From a checkpoint of a small transformer trained on Wikipedia.
Size: width 64, 1.54M parameters.
Architecture: rotary positions, embeddings untied during training, normalized queries and keys, local attention windows, gated attention, exclusive self-attention.
Each number is 500 + 25 x the weight over its row's rms, rounded and kept within 0 to 999. Layers, rows and columns count from 0. Numbers have three digits each. The size before them is the row's rms in percent of the matrix's.

# layer 9 MLP down (transposed), 256x64, rms 0.255, rows 150-171, columns 0-63
106:517522497473453487476487541496493521503534477485535503532520494453473478521482505493523531514508489516489466489519477518507483502465523565517500517521492547581482500489457477505516510490504486
110:495514494522492511518444486520479499457483474473488515512473543537477517515539475507447510488496503503502468527498524459464516492519502480474480515480515517485494488507558489524460508520452447
101:514493473460487515499524484455498506525499533542528482504504488491515522533520482523515525508486527488504490518523456459512492505512490477464480505485476495459532561465506552475481457478548508
104:518492515502489505491514525480485523475532480459487534516451495499504492535462538470448499436500480518475511530481459458497538483510509476524454537472521495471519498517490492496501472503512470
099:473472467475496510531539478512515487552476514476506516492497498515446491520502483506470532517523510516518465484522495466517526510506481512485505473468516539467533484509505472542505491522426539
097:520481512519475566500495513501523484438484529475491518519492487502486470530533552510516518511472527457470497480476496487469478493465539519545507488515485511507491491504530520495539536456520497
091:497486537512502492508525508526502497480528491498503499538523500470515454503500454525438498549509532472520460554433470487487525484490486513475462482510487507467506524467499492511489533517488512
094:443486502547506471498520487498529552494498476481524528527528503533502531485479538508493485468469482522500529528478498508513512521524518514451461462510507464490493509503525504486461488453469539
101:465501509509475470501489548497490534525509445509461458478453542480500491503529452520497514524517498481462503491490513515487487482498546491508529508505527491520457502508476519469472488519524558
101:506496480495470503491477512502466508502523491519463468491515509457503528528531450495529488530478462514496522473530519485506530514454491491460468511490465468477461472497522551469525495550477516
099:508501507514492500533490529488459451497522476455491528469498504515459457462533510503498494448506485471536486513493522463463526493522471511512513537469482487490502514524520500468470472556488525
113:523474505462494491466513520467493507473471472526506564503523516509472469457464512493505491457521487467469472475491510491466478510520478485505512482512444516532532555526520528521505509495511522
096:485490490504489472500487509481531501474526545506493492477524527477507517511533482503516511513507469495494453495471420492484498472472518514479534504483442532498529502494467534462517474463531542
101:522522493465481530516465480512462558500500473469486472511514501458534473512469492569467497499479500488530498475496504519491502513509479421504502498499499488504493502487516469515473491497540454
103:541508493501501527512516493517542491483490480511480518520460500508537492495487487505516484490503535508441501528490466499454562501487503461499503502483457440473517479501549519525554493488494480
100:454492540520547542503502525478541491465498503494533508538551499524494488539483470452492513453509498535490471520453477510540476511503483518485525470510515479524487510504507493512519503531496530
101:518517492548527473455491546483478585537508516501495524497489480545467516499490478460506489511525489474468474524478535501498452468484520497494536482477487493526483495516499492484481511507475508
116:428465533503551488491492525520516531482501516499511515541511533520540510520489472514517470479457521502500467485504512494481453513494514527450471513473496501503521497496534471489500558485520507
097:557538498512512474485499484511513488500508520511494475438446517516461528516509472510540513544521534469515499502519556505509523450484521499530521525522499498498449514494499498517516462518500498
101:525520489519494491505508499499465479498457530455480454532491520501468522513529469509512492496543538484496489486516479478513509513495530512506527499527521450457517452545467519490530451510507460
099:479518428513488527535479505524489504537509456481479501487515476500502529466483481472459476543531523479527520476503485537507551506498512506511490494515453506476503483527519489504564499491518524
101:540479493510533517507516503506546495450527501546564547483471539510523504499546501513509522507504530503498515502479489471511543500465475505527507473540481476518469471508517501509538478478516523
# layer 9 MLP up, 256x64, rms 0.272, rows 151-171, columns 0-63
109:508519458493498461500495513547498507516511483499504472503518480471509482486492550499508461516481514577444490506490511505500493462497548505504527528504511507543476495504508500468535521568481492
095:524521500499492483521493468490497470539472499450502474489515468474519499510502539485535485542588452508490521518535475506491482480526523488522522497498521491540511516512466471501479501491480461
107:512528505480513459491534498485497487484498513458477495532514543531500546496471547496488504500485479497504463496437531509533528462500471501531521539462533511491479496518484502485542522520523459
101:490490488534466513481514516508572467493445475499455514513512509456522523468500515505493491516500527507497504493503527470483450483563535509497536500488523487473500512548489477508507498520525466
107:502478462564492490461500486517494490506477532474482474548456529492505478466508495503488491511503477520533499475537517484489477512566476517507519511500523531477465544527495487496493536534464485
097:507475507527461519441517472517497487548475451507483488539491471504533525482521492468450497543537531526552505499502498504501518471488503496546504514496516506489508490494488481540480449503507502
098:500531511525557490471476521533524455499481456517487460522484535511486494500504509435499486532518497501517441491505556525519508518538504491498494521455483476486502474509488469505483527491484484
101:509519511505487506528515541505491502527512529521527470512478464528484527474499528539470479500520475542532467504528537499522462525495477525525499513447487490532476501513503437443495510499473499
104:514507447508489508525530510472575490502463514521541493498506482541447539486517523508512491541500494514531521521514500532533528500548521485519518507510520509492480492501473472482458515520466491
102:545526543468458554481505530510510463514487529463514506547508537516495508517498514492531493506534487494526488492484504548542511510510482517515507470485529497524520555537475459512477515502518499
107:534527496466500545494526522517548483508517457476500506530532518532516536481511507525543487470451492525526514508458510549501512486487514501526525470458548493531484468485487494478492501518497518
099:509486482474518521523547501509566504529496453496507460534503504511500467498482477541460482486479536499473500502474492498499443487473462464508506487486493525510453542501469462484498490491472497
108:507556467462523528485538482496494490552510538550456476501449529555461502494504508503495471536487525527516491490482498526531494515475499514509499526499473475478491518483505482481526477529507486
105:498510510525524499473513522450530501512517501470493499532506502547476530481479517483523505518471528532560526449530502496489460490484524507534535504501471526501479537499476492472460475494446509
102:521508463516493504522518504522523489515469519525527479486457525505511479459472482481450465575544527509475502506502494530485510476493470491513495568504509531498460525495534484511518519498505488
103:506463524477501507454515516509480495529476462534502489504492469440544508469445500525498509499476521523506522497545550501516459529510507517525551480481510545472498500484467485483485507511493497
112:507509517496504510460518524534523483525491484515459493501463479477497526495499509524528488493567541514540514478516474539549521502543520550512505518504456503501506523547504475537496485510472519
091:515459522486493495461502481492523480488551477513495485514532514508500552497504492506534495500475469523477527430477523514496531459524490522526519500427485495516517511494485516494522489525481452
097:547533526535487544500535511491502496492541501483510473539508515513490495492481511560513487535507509520466472464489520501506492514485479479518515494508538514459498490519448455483531549482505460
097:514467520462514534471527465503498496494513483504531520496527515459474535479483485525483460494505495533504512486502497524482459482485542472535515488510483525461473565501495500515464500543555496
101:501497530496502534507531489504542456493495503539511514525481526496514504516503506492488493489517460588555494473504476495518463498485487553519503552457500474488476498515499472516458486506487495